{
  "extras": ["some layers without attention", "local attention windows", "gated attention", "value embeddings", "hashed n-gram embeddings", "an embedding shortcut", "learned residual scales"],
  "init_std_o": 0.0224,
  "init_std_up": 0.0224,
  "optimizer": "adamw",
  "beta1": 0.9,
  "doc_mask": true,
  "train_tokens": 523600000
}
Each number is 500 + 50 x the weight over its row's rms, rounded and kept within 0 to 999. Layers, rows and columns count from 0. Numbers have three digits each. The size before them is the row's rms in percent of the matrix's.

# layer 7 MLP up, 1280x256, rms 0.0749, rows 19-73, columns 128-255
091:543442538550562437450524488501479565485577443439513537521495476481466375516502465423566575505507429535513538489418501605483537493376448475470435470549511471512534435496436508456468498560493520488476449464523545504565465552492547589571475582530507422491510469508423467486457471481436515437465546517555419500594465497531540466412473568467581520544442411464561468394376467515439472545567
101:485525497489501410506465544499486449445463544557497476511492482474519553535548562569596498541471512483563399498479486534446519541461456563548465475471487503580508496494518448592442568484391550536528516465544469489485456530448430510556514553495543482496459549436486550529382598485539476450467489557607393406492520473543415452575452502507545507489553473451466551410461408406510489562463
100:423532523465384534476477569509442517455365571520457507458505478392458577529536509571510483519514518442509456523496452562482505541422517586453545522490618532468481470556494446384496606555475561539499510507408440560468468382457532458581499528455485580556509522389492496506509404585495422460483525535479548465516568568462502510583486531581474438559438517509396525497478495523528497531563
090:482502539561470421452527460502379583454402522516520467440534493445471483456432487527587382499458530634540387466480537522570580461416534489492552542450460393574514510495477426393482572493486515509504557489485484507542460573455502471430583458517422541484446492501609515480437473464551528587496526499504498481606463553445435490577529513556460507477509528532503512450528571522494559549509
107:474524469546451539493443457499373564516556474563444455512486513479439438494515536584554421398455437444488495560530462548460527503460470514458495427574507480472576565481448586462559378552359520508548507453457499506487542512371450540455468480532491509520460596537429567553459504501529399483439553604539450476589495528542485441516444503495515638439527480353469567504527544527499569454551
115:457517517532362460597533495467527601428450491431511415460359487432508442521503526459523409582538547419538445443520530613535497500544520514485589602480419514537477522527511582513406521537456519529552590496533421560487506429427486471461542452495484532571504456485519471476442564407449436512455478505588485431522441423410593419469405579565479560574580430465462510436536485520502499522418
117:496508385513615460542466496516430481466503455514484504520437438461515449450470503499582489524496531538532552468435527461502536461447452464628575423551553426492527504557484466489566437541512505399508494556488455550512451473493540558431556544529558486487633535519526505449483489501542452460491517494535590496523457459471588443533495484482484616359503528489529516447497552502505548475568
097:459520491449424434477498496568490511482459426565449521471434499455577412500427483479645423451395524524546446521545488516570542467536488555459446538420480501544559433408536550528532535559463517447499543574473509510510614582486440426513451493651598467457503414506545555488502617486573506492448380603552438491470511439557385563504474492474506414493421439535534508465525426442524514501452
053:397534358487465548467527577618465541495563504445399442567420502293471429532456454533533472504465583524510491512552488485519552500500437531603464499540438448497444457470389520468489479460460482498515525458395415490565495466400483552428497474545461499584532603499526537459462449542501459471508534493583501484447478549527497495462494523468483522618543544441521542501512593499471515492478
048:464577445545463456508581525534469497517504541409414411452497526268427512527507519508526405508493469590536450447515480521456562486475500493606600538482513473456511465538453524509505508530470587483538559590464455519565442465467483515498551544540537466517576509485603613457444417521516466503415515572540471522552496520499451457483547563471513563518528483507428517546494375433407496536495
100:495552461603561511497398537469396597549510606468428397576481506454491407547396475402517451488533506508484419394514422483492477487430414519480509418530436450538459508481513390445500533494524548470525533507399474504424455581438425447464596546483478475511527511501485477514492491496437580561466610438473433474576526514459451496542531473574560488564459520548512526453466558558446588566457
106:487510490527414472465540475494412540504518479517483480439481470453455467498378504596579425536447492439527395504599465619507531508416534492509496440599506465533434554458482577489478504486506518529595568418442441458479479419480505560489509525494454490591519634556516572511428536519509470458488533521534486397563565560498524468476358592426514502602513489484455443529526582561560574478499
101:514491481515572463595551570500404567446505471655463485520456539472467511435479425518519419493540552539480394437528461440509508459489560474487495504509419513455545540508487466501519553488473417544496541423465521610584501486487505582535438450494500537482552460546538520485398380540452449426487488522490589473505441492549507477478413508529488459486574484513468490474469518471397550477446
117:523504476459474524485622463466445454520407544512514532455474565386393465420508491499420451543438499455498464563510463513501527475402513499570504559464494495574484503516479543456520583561470492454489556512410476503517492387517390536400540436516534567442542463476485535547444471519543452580519553461458421514505528501442550440549439599489561436515503452499476536540550562517451517483563
095:521423446556522451475522484540477456576593521529569529582490522445480545466485515546430588409523520422534522436533375441456551586512420576540491430470395437469506503479429543466537429437539517511542498553425529472621551484492501441456432451608520481494504464387533518542449465543548458513472520493566580532452554526546506496559480455483519523516552530492379487527548469473463453374381
102:495478423479599428543440544464442534550513491518477512484504508476415511484474435546588410484476521573537414437681532495496578392441450504511512483478546493530535464486477463483430458505459520611549491497478434529486534444364498512477576491443473562543570481438461515452380538537417409510543496516441495475507575447531570490471500518515592485563514462483519483478477445507490472393529
101:502448510399422469593566647537453528471539564503498393524524517451509510448450486444501521557567471460475501400511541423531497456451491517510449428502543470521554595547491497445439551482466460512575550428539445545544583582476471446455423464465545500495562477429536521522422510492473517501431506449597556451508447513553571374532469446520479474489461563495499472510512501536518566556458
113:483520500492467546468548508471390558553531509425511495423500527414395435586496559528555550556419495551521501535604485479554543432476544510524539536502459449483540499509512569495552521490542493445511595480540444534532509545446467452471518535453407515452556599492608626463547560502571452492525511497473521334545563574593508540537438498555479475556442502459487573426494529509510517432451
102:458592484588472504478480525490456490529489516602503499508521679428479413441459489476435451548526500506557534519505429505507495516463529485516515382469524537520473601518507446446479376516496545485505532430525419468437481424380371559566445447559463470441455575546400661454532563488530443556499527512437518536516411642464422406535483414513482503492573547542493478458529494453403451573531
102:499416466527531522511445528526485606443519504548496385534512549480580493555420454432421457431482468500536518533594504537512499491478541465525521515612413484474459593430437550446527442449529569439526500462476490481457451547407420503462571531462496502442423515567562530478505483474484550488428483485539581513589568439565401436510514497512451572497609559411516522546445515483456479511427
097:492482437482496526424499527527359523442368541511447506511510495461582516492491470505509487461519497522552483446563543514490488466468520581630547570596419503515544501468523485483536448406432516540486497546511420551476597540484539426486538501546422595443547570451533532506397508468522549580522489432565530575544471542484397538575526507500373509577505581417564515528472526505523602575492
104:537579534540463487476525485581452496553501523482514479521447527481529527491518452545574551552559496537517539473536415439515521475491534452602486432457432556434565479571502568437485457558531473539555515491515539462584422502485524484377496520610486425471532450406503510533475479472528485476500466512509495426571545506469521486536545476423576462495561523474460526518540511535566506533479
109:490506467563522516484579498547466586460502508486499435503473493488491496594522515498537428512444584563506505530496567510482529471420423426517540516468442495376562510433438501551541547455507524529480562608498524667493526523376421598553563463405484562536497552548550534440513473558419469505537438609553515437548457491471456482572459469529444565507541510479442470569418489559499568478504
100:514535357442505502459526521574440471452542565541567446557556586450481552478504482454486484502505475463521457427541397518521547446503485459571512457483449433428510561508423393488510549517524537535482525468473466474564576544446535432451551526419571490403589477579456508515377522508491516493518436448468502448513534514532484513527490507564545521501505510447468451564438529507453539432381
109:538500444513561458511440540515420513480449487504495470542517466482488570579510515500494486529573529509606517400606512536497532403450547547528560476495541521447562473545486505576447540491447479574602572498423413549473547476420553599516509453523447532469486494505506474488411560581534502443398493509495520452448412507450573526541489504498512498456498444466484475444528493494514579434544
108:507488414435405513521525529597426619491546624521513573581516455434477442464460549537481527514514527509541444501532428531489519573504472576586557615490505436431494436458440454426465586553487424491461514462492407536547501534357489543469493475407524565613558520479560487468456461520444467438431540459525514581575537537461572410498469561494589467487508507476546524451449487487532584475495
099:465513496503526507535521500565474465576470504506484461603406507476480562405464492580496477515414436545499574470501399508537583522490579565507535483535586514430586513516459523505524482480426496503506475459408517499568458532487537515426556510480446478477571557452593501543404574501522515498515523571560528438456465492440495571487504646587467540495540500408435489529442508433511515449482
097:533548477481329532442515520481397435516519494449521505510467463473558397586522511571557583504540476624506479517451396392500487475519547500502494397473465516514608516529305475483521497437409563556484598425512482535550487412484517575489522501512505483560528489521487584509532437491516441532497540483444542489480592546483501458532530497434486482482514389459416480523503554483514479578422
122:489486390484544584487507504484450515536465559447474492510451457439482515586417510570491500611498554452560495495567439537460555522505551461515580476635509524479575430532477499423520554513522569520546545454449491536515504558415465395473484530478502566440472476489488520544474459478523542408461494519532575507461595516459554433572475482531582543580515563418460499545420500490525645426473
042:455450367456493464489505559588483514510488495490451409503483593378454511526440527502544507504484468557581491482493437547452558505423400528572582478454479451450549540475431474414541474493415594521569621515507479550546446546458543551466555550517465427459546495478480588443402477461510454475506506518554504529473473519526464490524465549447541466507539465421454547525506489433340481546389
114:463615355554560526504585526528399444475603502620403564534477605449476518496516456522453480466483499493545467406531492574454582477492462542520481497480494505457490518532455439519468460504527451594525545519459471506520469444417503471520485526557554432545574558546451493558493478499602475478458514473605481484515568556481584483525351518475430552514462584526482516569408502429475478492432
089:471536473488539426557529517547498555494431527501472493490491474480560507594482531623520491461533448541548450512447443475485614426373488443490445554460504511554531505477406576462542466488452486495481596506475524579448511521489438546544480477472507567587472464471494580441379454501484463493470546528467463533490505517531465506528552474474521442490470504498512502442531504495414535574425
040:433487524499514511485540510546413542505402511513397482547505579460424470626498480611492496480450502514606395447565454520481578503419490524548572496540416392464569559572429509460497498513455583487573618463374474492619512550453505509551539494503471463501613524501491606380443456542440500431533503527522482486594505522480491474556483519491493511564505522466458513480496495405352475516486
109:448463467497369513573503454478496521507518470446487511475344633481483467449474602467522488441367502469465481472506444397414565524446516506523549482471513531421551532506527487492509546501455504498554552483455511486512571569394507493429495466507461503470557519449616544432532476526435611500510474523500478477459446618385474410576498431504541468496481477512480507453510492518526495475397
100:424471547462367450566540517524471551448572448532478521568448529464538511476489436508437529458567502457543498477589510458522527527531518555559477612528519463458514452471486354525381502486499540525485562431556535438497515529480418477558595469485530490499465511481578489444487578534532556504446505513478410478498356477492397500547545515488563506433652558409476536488496405491468496511526
040:462456457516498499523570520472457571516429613533473481520483520300509491577480515521603493456495517495521445429621479394477721459461482532575590448499459464498512548504470475484516505518473511489558537500489443601504489443409399503493526489588555503505501546427477564419470520551502517447544459627530544449556509522488404468450505517472472570574549520406444543482508499476429501524438
104:518442470513462458536627528557476620550500590607455451544445506481493499446479455572401521570523453532620484464597448517487522535496509529497427544645503454495496525513501424517484563509477504506486504516481471459536515480508544552453523524446538467581487414490543463504470428507499487327519508611500488425604478514543522460513444544455568538540494529404510479479530540431469492550450
105:410542443513484515463458589572463536408471449548480461543453558444465482541399512496524524546482505593496519463549510443453573576518545477498498443499463555416437485528494522568456492417393525433504599502544464547544512452481514462404526464528496414444507539483506529483537480588478546468546532505554467549512465519535458491500479486551416524566530523489525485573547548440422522539513
111:429557498517573462437496576567323539524476484589517464530485563467391456519473484547575457489503512504533498458622454472506544489435465439471568442539365488442489560511547499328477548404451544431474596490445485525547589429477541567419545465507508486558529473537545499480393483461421432448501502581536505544506486557499398485489489484613473516504584619495423510420577535508502557576535
094:466498389477454455482457570516421547536516439568462526472467495501466540490512622483480577425492545568493472444509577548536502512529434438551591438580453506469520621653536533447532576569449566452532571544476488497505460493454394499503429553490506447439526445496446455484457529465411457432457535485595514453598481512561550531547417575541449500442476430398404536417402447427386529568554
104:498448467417398520495507691436514495434455577568504470469558439454528486531467560513478512527462403479504511425551511467476476529518440496487425518367489414555508483473543444406435585528362476488439604510578449479429565540481465395534486441450576432585514532496482499523429444457403474473403618476473557516464467414479523431554536462480464451560503567487513509476508477549478455575511
107:479488442522535530495580484495475425390442494623449480533508511483426543506486491523586433501465533614522483438548467523471635473448465460485489561557412519500505507472533452506493537533488475444480542464480507462474448462476359517435494549540532503544438592482514546469487538491537554410516501519525412528539437603578530532568492550506492506510510529481449513573508465557404510500487
117:420478465475543522470569542561546465485459617510454536552442501428504459527520523594466561574475540446489537573491501511434447503506488556505548565501538469544497505513496510534474467448480454473542477415512479419528443473448511522504393466453521520481504507635504566457468476495524465463525499488531443517493522505536538450456413551452530495487530525497376513616477495503420496428547
098:468515513464491467594422467494479517524520522534489365527449578486515506467459601395537535481511463579642563430554506607410476551420524571418499440568458535463527583633503491537480487541485563567596541487496494457600449538449517430453447444537460513498548473394526567482456560513504479390485496525551457494511535497575504502559608502490530479479499493391570485520525455392491545529591
106:482514476466468479586507518429441513516373587498453376522499454481460448509477513552510563403366416470600512522628488475482479452458557490519535432430525522498563470491439526456451502427431476573562506516444458536590514518475515468459500546511498375483533550488473473458517594493475518485468495545492525414549492551438492457550440609614489628546574583467456441511508525493527556536492
103:426521405543469475477460476494505441468533487499485509530484572454480490627375503551523445397540485516522549562472503536480513535505507582478553535489520514514470488484466526496564452446478461498490550485496524574523558447410424561388525522487425546474542576489507508471503524473422463555475502543545385585529536408525504515464556558499420545547514452533460459575465510407499378583493
107:439565498501422549466581493564553467463485554587436492569446520443492522532489458458534519507498488488678449496512528623614504490423519491433536624517517503396535527461447540503510511453539484503428490450442538474551495528528533542445437564503406485531474515520537505450580492488500592410518520522480505577516445589605491519483468489490462460558554507520535538452548472509459460503410
095:460562525468483564522521535456479505498518436542518446458477502486510508567478486537433473517528480485511462532520513492406590539419359454513528514518513465565482477519491567463447463531446474443514473468561534491544490399518457631489384453485525484530537570521494506495387471468519458395433549518505446443568472612499509454443577500503532458550529520492474648511496429467436447516564
125:424502494449549580409536519554483479538453475483490490581480641484458483474446511510443507475425444433480411463500480473446602485534486529548543453490518456457507580590475548505463591413484518409490568489410449434493521507503512503535499532495489523455610464452493508513471532451525446500453495484551492490529614525593527459566361495547438518511539587485477554497458502427478490513453
112:461424492493527479511400514488508572481563592451535476400420482475484529575518481470478534463431539501477450452556510567516551420486434517576527530508456548485524594587467485409436454427401419461511568550520557581586582473293521453422522484484403538527559473446499488491458450541482439518509508516524455529542558466496527507484467572563466529599533599474444440463504531482456477494437
120:495560531513432476578432544543424520582530487481512512490475577432495528527417443493579459522431509483535525490478545540563486430488493564478523519424369460530491522516499528436469436531419486497469608511519346470490400456482430502524434495538546502546514543550492516449457455615521482525482416514490523473608438522482502538553373466371479484441494473462485507550515507493336548509482
105:481532411531472483563491477522487462536466452513397455604419509433482457532496553529482563523473502481556450511531426473442508459447489512441488563484536485445486587509474464409450514518521479475468533549486466497531478675404342509515456450421442469522538599439488525495541466480563522522564571447476505467526503507474481527504456492450413504450481503489459505463537496523450475522438
087:501462449602524527459434567555518550419507509495455391501475454533549525465448494446567556461454482491526533442567454468498468474449480480461491474436443438447453635467457416526501463416513458537538535492548502499527417578465606473464557476465442538517478465447568500491537587538505594484473512503476511562511449506541444571629520515480475523534453517520495537445534465490468612553467
102:436519486504469453469540553488470532526472556555456418485492491493459478456497559562610582558554507434608423410523431471442504492424576548452476599447516482560483488523510548473491515529449483408587478570445494479480507596473447524502528475428494558417552588392520499505417478514533436435455553516537464531477487545407537499493480566486546496537494474489401539568537530441478543515426
121:364502377512491516497484444584409546538481552515429529554534594433418550477544530450474515457489465446511504489525457445489531507472560580531509535542543490430473499527447436492499546511435552435555562500515370559561520492507499451444599456524506558525490461455469526521487528408518411422470461543514508576499371499586463427589419510512545520513506517459430520508451518518462527597535
# layer 7 MLP down (transposed), 1280x256, rms 0.0704, rows 19-72, columns 128-255
093:547526481463516512443504488478420504454514588454439505459424583583525526427498520434428490455477588524528485500410503488540398511520536416487556463513520507497503578500555469535532529444409470541522497487479469534425631542412512502409536426543515482536530503466505443448533498476479578447430499471527562456495479490489484391450528475479399525481455534422460495509453575589463385485495
100:434437490582483460482516467530517464559530500507531490502482493636447534413514480506590504428513441478564547556481484582526532513428543502503512491636511480469539598529485484562575503454647608445479515468466426430464478438583481512466493492571546441520482427487462441441559445474508478539529520551454504459504499515496507541480541578550612554523501523486477476466590568543554477503586
101:457440600520531463429528447484516520474508556520532495527661429539458544501583558523496517562468461534477448596466489420489508447425501512441545476466465564474474500464469459515467519483489471498585355550546509513476542474551460378481452513571533522517467475420451479614600585616528526483418476445425516451524436577532495469567555525522485516631474500541485501655549554454549501464522
095:435580587540495429514523481531488543491508499452496536477431456438513578522444556548532516525460438579450525499493498538465459459534623571373441448482364491418546509482505491443561478472467532502500478453498506525600466580465501453541519483477500518473495423575492497564429481517553603577365481475615521467427443526540453455483496498581471470572565486524420517586510404436514496436497
109:495453594573514452489475478465514523535601381443473407510461479662519534466564475554491419524474490451382505500502480559437502442494522570424519399506507499574521471400505491466434429527544478456494505528420473578484536475492554507472481435518496471521462443547512465541562559515501485482589417570483540459544411487488472536487535537564489560554470448465501507552516548516506421456553
111:554503547490507521548571526506490526401503555589486452468443427514503457456452510411446459516541502525504500483512577482455506495567485462540554468409559478611411495502601538588427472533482535517425512452482524535475509535508433446506501461493562569576416467517461468592461555426456552537476550493517526469460496461509522441425449474401488566525537471286491472514482487497538454606517
104:434453525565544482383563426439558501464479462494556566491564438587471388477486477470493499530496526537527423483471529528508590442443555457515479582476449488553481549556550396510450465421614509475419441610497530515411443470554559497490471587523498478480521501494521533425567465481513478464582527541472522503484394514441512474490537461467457550573440527508522498439582507522537411517569
099:473543465497516467557629442530495435504411543528480477506495508527478596472517461467498492505484550530493561524500597541444538579473423460478482433538590449392439591516508444569530544550580516486442550469365447572543480453465520516453537443468478484472496485486470462580595585429481525411515536467613531451478510501393531476410462560463530549462517653395452500476426429469511509426465
063:463509467425582533573443445528487448472532447579516527456478549490487585537461517498449495443531494567572537522397456608446489542346435471493523528392552550514476606591464461540466503437455422521404510548570550479533428411556472477453554526501482483464484444429483505488509540523533423454438538534456496486447431449586536485526469477556480535493585427462513515421474469502526451520538
046:515427484524492535536425527538475468464496498536527606549355496515504491446531521492487529467507506484531468474542554460537518497437466472441453579466518454577599499452576551589529398608525562488554324610530566500528432570539573428523432547453439508481507443509457593544510449519400493606567508523501403453443435426513489575485519483464459467411514501489470457485474515521545479519408
098:457487498566566509499511560385498443501370555482496523464522520589550463434505489567443532499530456416434479474467516504512468569476547493453430430363485589562445390411512458477485396609480524437508497504553598306508503454542481494449496572583494526472553493561519425488505560551489574571582533489445479485402485483459507471531585453481430478515530487513526523512560446516535517538448
105:529427502529379407501578510357534479464513468513486481525488456685460472512470475577513493485481498461475425453554529545518645457414408431501584492492502469535573517445547496430534447510546487533568458518457510511535556523519583453533547466512547397447460495506368487479602497489391537452519581511536478489487358475357439584488488501481523560497581469503541517419516501482574494465503
108:495488465533459422502504544455417520462594391497549505420451534786525495537508411466530521527519436507402571451518427479566609507458499469547516581555445641591535479492514476592500461484528436496482388484406552545530452498542568554480446503509471507467441548475495468489621510501524442475475487450454522490505520519502515533513492585485499485545481539498503471453494572442517504424484
119:610489572570569579468470528505436540443536515531468458508537511431524492532489449417527590435419495610441484531532490419532449447483509501507526492383495514460509497491432457541480435395491520524486506464476509530482545468542514497494475519514461467549461544559494541475542603552575491446445491529428478420617491537451448493450462545507500559494563531475547555567475545503492573524500
099:489495530631570445458496446496550497471407530424427524500532511585478522436436490613498520436456501574573491491488461572526462548538595509500501442623524468464399551453523555435560529463482551526475465462507449538537612537553404519470436504532547517504538410474485410541545501526490446485451498506427567444491435551582480431511518457536524494482544542493465541459496533532587443429444
101:396543461479559532466536543526587363541462523458492513494493466499529558390533529550499548486449436493554469440555457591474430466496500560520491600407553427527533482451586538565433502507543492445457358531502444486504488489520522396455502540479520516487543531538546386519439528432400469517503462484562485540449466440423503462498500542473505500458541439493594495500494554456541508577502
093:465430513558444447431585525474578401533531480459478502441466518747485508522559538479525519575430463461403463559513478469557493441484553500465511571623511498518440422476605532592491498441559447531488406507504596483456490449540572495499531524544456437492435473500453551427499528538526400490479366526514502524464571461560422431492458551565485521492473506545438530543626494463581470517522
113:580501574481366457526572499440512520426536573463536495404490499452437553507521503525443550502452584472534522496558588491545548553419470529459550600525523396548531478504526515489486541494607541493453476540542504513475549539515566514483566532477392442528534548475443494507478565474427559390536552440457505561531533422589468508429547431546439537471512391504501574522499515532553542462597
107:554522530503538591509506509516585541481493490454537459517370545472534526458546482439509646534498466541506558523456559524454556535495450511539543585441473477519427442519574446549463486479614504525484406440473565586449444439560503533505434471542472516452419529507563445471514514542476437528495492541515491550554496501584522476572379484485470518417554456520483408432520551383447372511476
102:546539575511474484484500533551488501489513484550467480489515454485453548514493522498484513529512472409579465538509496572522587563519520465602567508470461533523552479524540465557524528449598459470437530567569488537485458667437444466517535551511495426502454414581437510534441511435548442421437522457532537493450597395537530386510521383503455447623509493466546502479478564567513561526481
102:475515399459524445625447535509438560496533552487561558479509566533451641601540575555419469552586433444554628526475458568451438503568568495548493511548550470372538487587474478484585539525586514491504566470441503539542487496461525461532483501474484514455437525521475488551549540472465480424521638492505450580496556492481555403443599552465450461485503518478542546432475466496476520519475
101:476500470505459516534489478546512492586503470488449526518432509695426497475533446558562508394474531509457479604521525418574518440491516493500410503425521533431415508487450470553564446469589498480467482511524547534502490516629524501544439519551501531429444541468436588460571430539477511483514489468474457534439458486521482506455528574598470482449566494527597488553540461497591591466483
111:514504531552483489561487548512505520519467600535439503537495476555543531477589510491511464496574502531508520545415436481512437493540569442488486399391402531500437497490562608573480518470467529455480522371546529529417489353501469419386455531472458470488579546551456491467447514444511421595453475495599507504447532421555526448487483419462476453439533451420486564502495483517458523437587
103:480494459516528504505573564536489466532513536524530514514376535500543429495425459469461477531532543318499478518496440511530514501576510459526497507549424566547534489486531509462499500379480509442502458447485567433492620492457443447448550367517544474457482568529431477572481661527443466569467510490464378502532479564533550488508485402479461557486538533628464571449462550510498490521473
110:579450492532497563506539444533589462501576545502574498477554413638462418572476495522523533492537405528504523448506497523594441504464533503520496385508468568500551445487544485501435529477529423453433512392556550521483469495483559515460555514539515410402471501492574489516485557466489547564460354560520591498474514458482474461517401559486463484533534527493465423623466597574604575442489
110:555575445499503536546560484527598563558503505574521543534594510495500404534564538544544603396422523521561571546488502545590481494523492499629499540555459487473474467508558442516477497589505436529492460698523461515484533494491571458575574647559523539532515553490550524474403471559476503435524535503540534427470453515405521501505542511530528581436497515443503458437472555495602600475475
095:525531531509471420466527625519520493405532588535452543441560489694516492535574558473436511569443505497376543491481489482436463498533457531529571494501570461503421510428410519462536585533471527535520442446497534542515491466463527523479471536570491569568447492543477479478524573516512469470529545564519449554532588475541486526445426530495472471530517505437527448454498403445397386469508
101:515459497482494570470469575583462551518495566457471521420537505601485625463527534528433534518508417492345640529456454517456551555511569485530442462438553531441571502535447524501490388482388536457439495417457520499544610485501478474444488480577521521542493513525518367514586440484511515481493549490530547517543468493551485483525469484512494462531531439470552484529596396481542470537537
123:373487532503440531509523474488514451506540553499535489465532510520499553561457520527501528575508515443469460458473521537456516514508602568564536563520510530548604515495557543551430592575515545567438423438427505519451493432510595463553435522506459470457499573526428492442567550534496582481519565572480512538509602457562599410533500470539444571514418465406552466496603489490457511485501
044:507477528520523471524454426524473493528412443495493562441488503410564458592507529520492515475545512623484551463531489516497460491488426491556481523563417473626496539487566540506455540536476437526419492456546545509480507514469528464628494545475472555508508445469500488531372455368558504480512433460513513501438579424409540568542422550510506588602498471553608528503546532471529611540520
112:488592519547499587447489553425534465386544496482606584492443477605524501449436472494487448488525553524544547503434478532528457419564528466491408519506445413552472509498405440529490421514596471422533432541480549505498477459510600554480480516534526475546478466609480440458523546416486506421470522478534587434531561450459526461448444419407449508522519369530492538473473480452514552506429
091:480493530550609570544508530495466487507540449515498574342513534488454382494501453591491579597549431461576389513504535617578440521439530553441611491538560545474529404467553426510530519516464507469505511531501430395527532459499560474510531591593481529540492546499483440547504538531464481548492509562511591557392475478439453453423464526474490373394526489474505424510449441492499544480506
029:588503500467380535503515599529483517420526484486491489489584442499530528495543522478567464474530517393517571490509463477533498396578471539563469478471482522494454491552487481487474418490476486549580492483461514415509514550507544455609515483575500527497481496455425528469492475606464456524361487527520446509568463469538639479517468495607497494539545505513470495501463557495487564462474
108:469499508500483500479530476401506521487531523539576512411497610584468396449508513538451529486403513505423441434517526568452433567400475516435519434488515573525441498469484506453481538581517617509450485476510539533480573511529464511491537520566546561574467521494544512580495482429498499460579500519464498549422524462579438519512629463539549483528391547549468519469542439439550543583398
104:509519465471504461585511434573474563477505500584478506508546484479421568443525370555499412436575554512503551479522506553494436528482419491531527560495563469422552552533482510422609446500474473521518566480519454472447520485505446519524583586432452493423536601467579464470411480494530456564583425551575540489564549496532566490509487441541497545504548558368464514507453478492464527471458
030:468497401309436504556429535471504449518492482469446501511334454538553496461484422498388520623489502565517587470512527524519442477439472576531364489528478602510440471611512445594388498516520490387420503553511475493511391496502514510375498464446548333464501406540471505650451510539484532477487477428515612522467456475518497533513464522512476411500505493531467483526530480487473507501520
107:550554522469460493566517450536499458428411490513567504529371508464530409463504609572580508402522544397518465565464476441507448544596503516455549521487491536507601553570621541499486517453433492511525499555435497493452628616562432503456430574543539466388401524408536534509537490471473576560436460462490494507461445531477551507485490545416585499501491536448503456469477515459590529526404
105:504506501459597568469458455489483474521529541547608528476552502573501573467456501534455484468534452450400546502528508615523514450516513427411466490491564544491518457494459561532402501586475544351456470458483548533583554451449494523414524598427612501469501503478422423456571482540542569516522535497535506524491529480400560461582510416582459443564511531489456517451587469459443509504574
109:567505438556567498451535488539494466503537503519506545523511518533465567552511557576500546534401367527494451590545529567541487494420500532521547508466489647457528524469538493465464509512422575563474497499547549498542483509508499535525521513495455512574581478467601395504465472516470526490477496504539530514442577524468456420479530507589569540551527490523504448612516518527489422554506
092:574412498555484445476519488504539460535493494406482541437589493794469491551566460529436543483435432502370466542497474461492482452478501498529505589567531504458487446486469435505467483570541502502565411549477593521500384454538457536540408532592510520456419507537484487482514504503578482518533493562500458489560524537458517589478517513535517438535450428513491462484555549423493469531435
090:499422505556613419491512487484505424526500481452446507519498519783524556535481499481566446433520549587394495475463464490466522434526513532519538540571458506452450530494456599527522475453551525476549415451419592521496462459588461488503499378494434507419488435463466556465587506550554463487541360604491495441563489536493506518532496531507490487464471463518578471507471566496425578532453
108:606510442510554485509490542471527481574510603541592552405468480429623398394481482463543564559530615418551544534470467528504436484598597533583456463538482512582546403514608453536496474393424492470454542560576460453495423536502394503480501497547514508508557468504464500472483455458521471496509491470496579560463539597429588472568528482522531454531532401503465508449552543520476530514544
117:494526477515474600448424434508382498466491563481518544604539499475499541474484456636462507445404507553463576499487449499522482557482526520567508533560546470420469557495429489465579528540480427506366480456569422479489515450577621550522590484423578430479518493488504515483445432445497456522526492536478466534549483529478505508479438424464485535529580480524537484548446552441545490427464
105:486489476509521455516485428526477512403570477503538547502435538447543509503548442475453466461583495460461539489454522486497464595511540417487588466430580496552544523494507462516478467629480544448466469490524525402501510488461536563556455501529515619589508491545515488448520486454431428515479480589518484491505521418565615484547571409465449489497457488520519506473550493470480323544579
105:586395538521516507452581503484594500485506533493544486500467438604487465522495540612467519555404459519538525475538537388466510538423521477467547496469461443488474572435511477499426574550604526457512447395558555502518449469493574534482505536480483369534430510497458540469538542483446491457463503644448521471557487498515489644550547538517452441592551469673541556436513513527521438459591
107:488549474523529472485458483498651483561473584607500572435479428519468455563582477474455501427456488516498545482501502471463419509461478459531452511402485523566521548405563420510534519465436529529427636498521556479523463488488520393525554578586533500627496477602494422472556490491545528434544459586493530396544578539519499556388481503558592564514535512456499529486613548489504541457517
108:542503496422504509571517526471549392587458503553555591546489495513562564453510478451446467655464536574505546511479559452460455551492455481558430434573541419561522459595535469455431434480507461502510545509563456512501487523521451505524457389450541472531585572499498426607568543387524467540442403520530472543485497542429492473501520533457507481389499482501477606442414573485485493471523
097:478475499560537524489448479526471499470489399585445496494465548648460417476504595446527443545457437531428512469531508412478619489512520576548529476491508497460428640551553483598502516480490468436573524494520447462527559610469491524504538467510512482474520535510521548503501529540531524637515543509489421371449516550482515587437518515473520440596489654552433540512361442413499471469478
113:505495557439584521534523533493441597562502502432534492547506521577528500384398484539483466540519455495393448480558477425476489558510468497537523429510454439506445494481550538414501653479525482459515526450528567564542486469496574482529529527420528518550472472553476471470438540513462443493448465495480472500545546479479504517523428401549529562489597492521429568483532509484470498539449
108:514548434508445450496562505518509424543428491417535458480506500566472543576552425485452459598530470497475535439536449592448508476511462549473455554520541489590451523581582408447424528561502438558423581527572443433411485447488535457466543515465442577581464471512511409650503437594514464510498526539439489569374546519462522517510459498522514484436456476415512451555484490428507483597479
115:522527497540518509519455478535550522528486557495538506494509528455528532604518512573535435507329481437493480472473457482503475468424506451498563495566458547429465541487539511523577520521508406582393443409586447514421436465504529346508517548478651542470582426558484564502424449536560502484502585454503565502495508440438418465481479479534438491480459536528597532542474527497483458461469
106:537603638517524493567594494468577530469476550455606523522488493508443444522475440480499410479375510478560441535472512535533472436454505456516450484494474495532280484523499558440450504484513438466473565462545476531490515549523436442526530476547466481460494524555548469522541525562594399451405533500510580457419578458508434534487512520543466565534482433592481525527501509437561545545478
087:558568552478385529573461524490516560513521522501477487488455462393513432517513529540614514529543476443574482590482484514471569538540506476458557534485499475561589420580564519458508500458420498596482553489576489501445513492437458577538473468524529532476544492444505589526414477515584550512486496454527452495543576507575530453523543544504527599621565467416502515580429528543458464428537
101:445448543535519494322463520511463451540466466596574540568454508506410588433497547481506540454529522492603513465417597595563487526438510547406423473507500605455510489450535442525504561444485524487532481523444435445486569550552475492340390463543446488502498499562482505461510488509476484460545517473524530420507515484453480534461509524556616505486521435552437539522514602476548515427598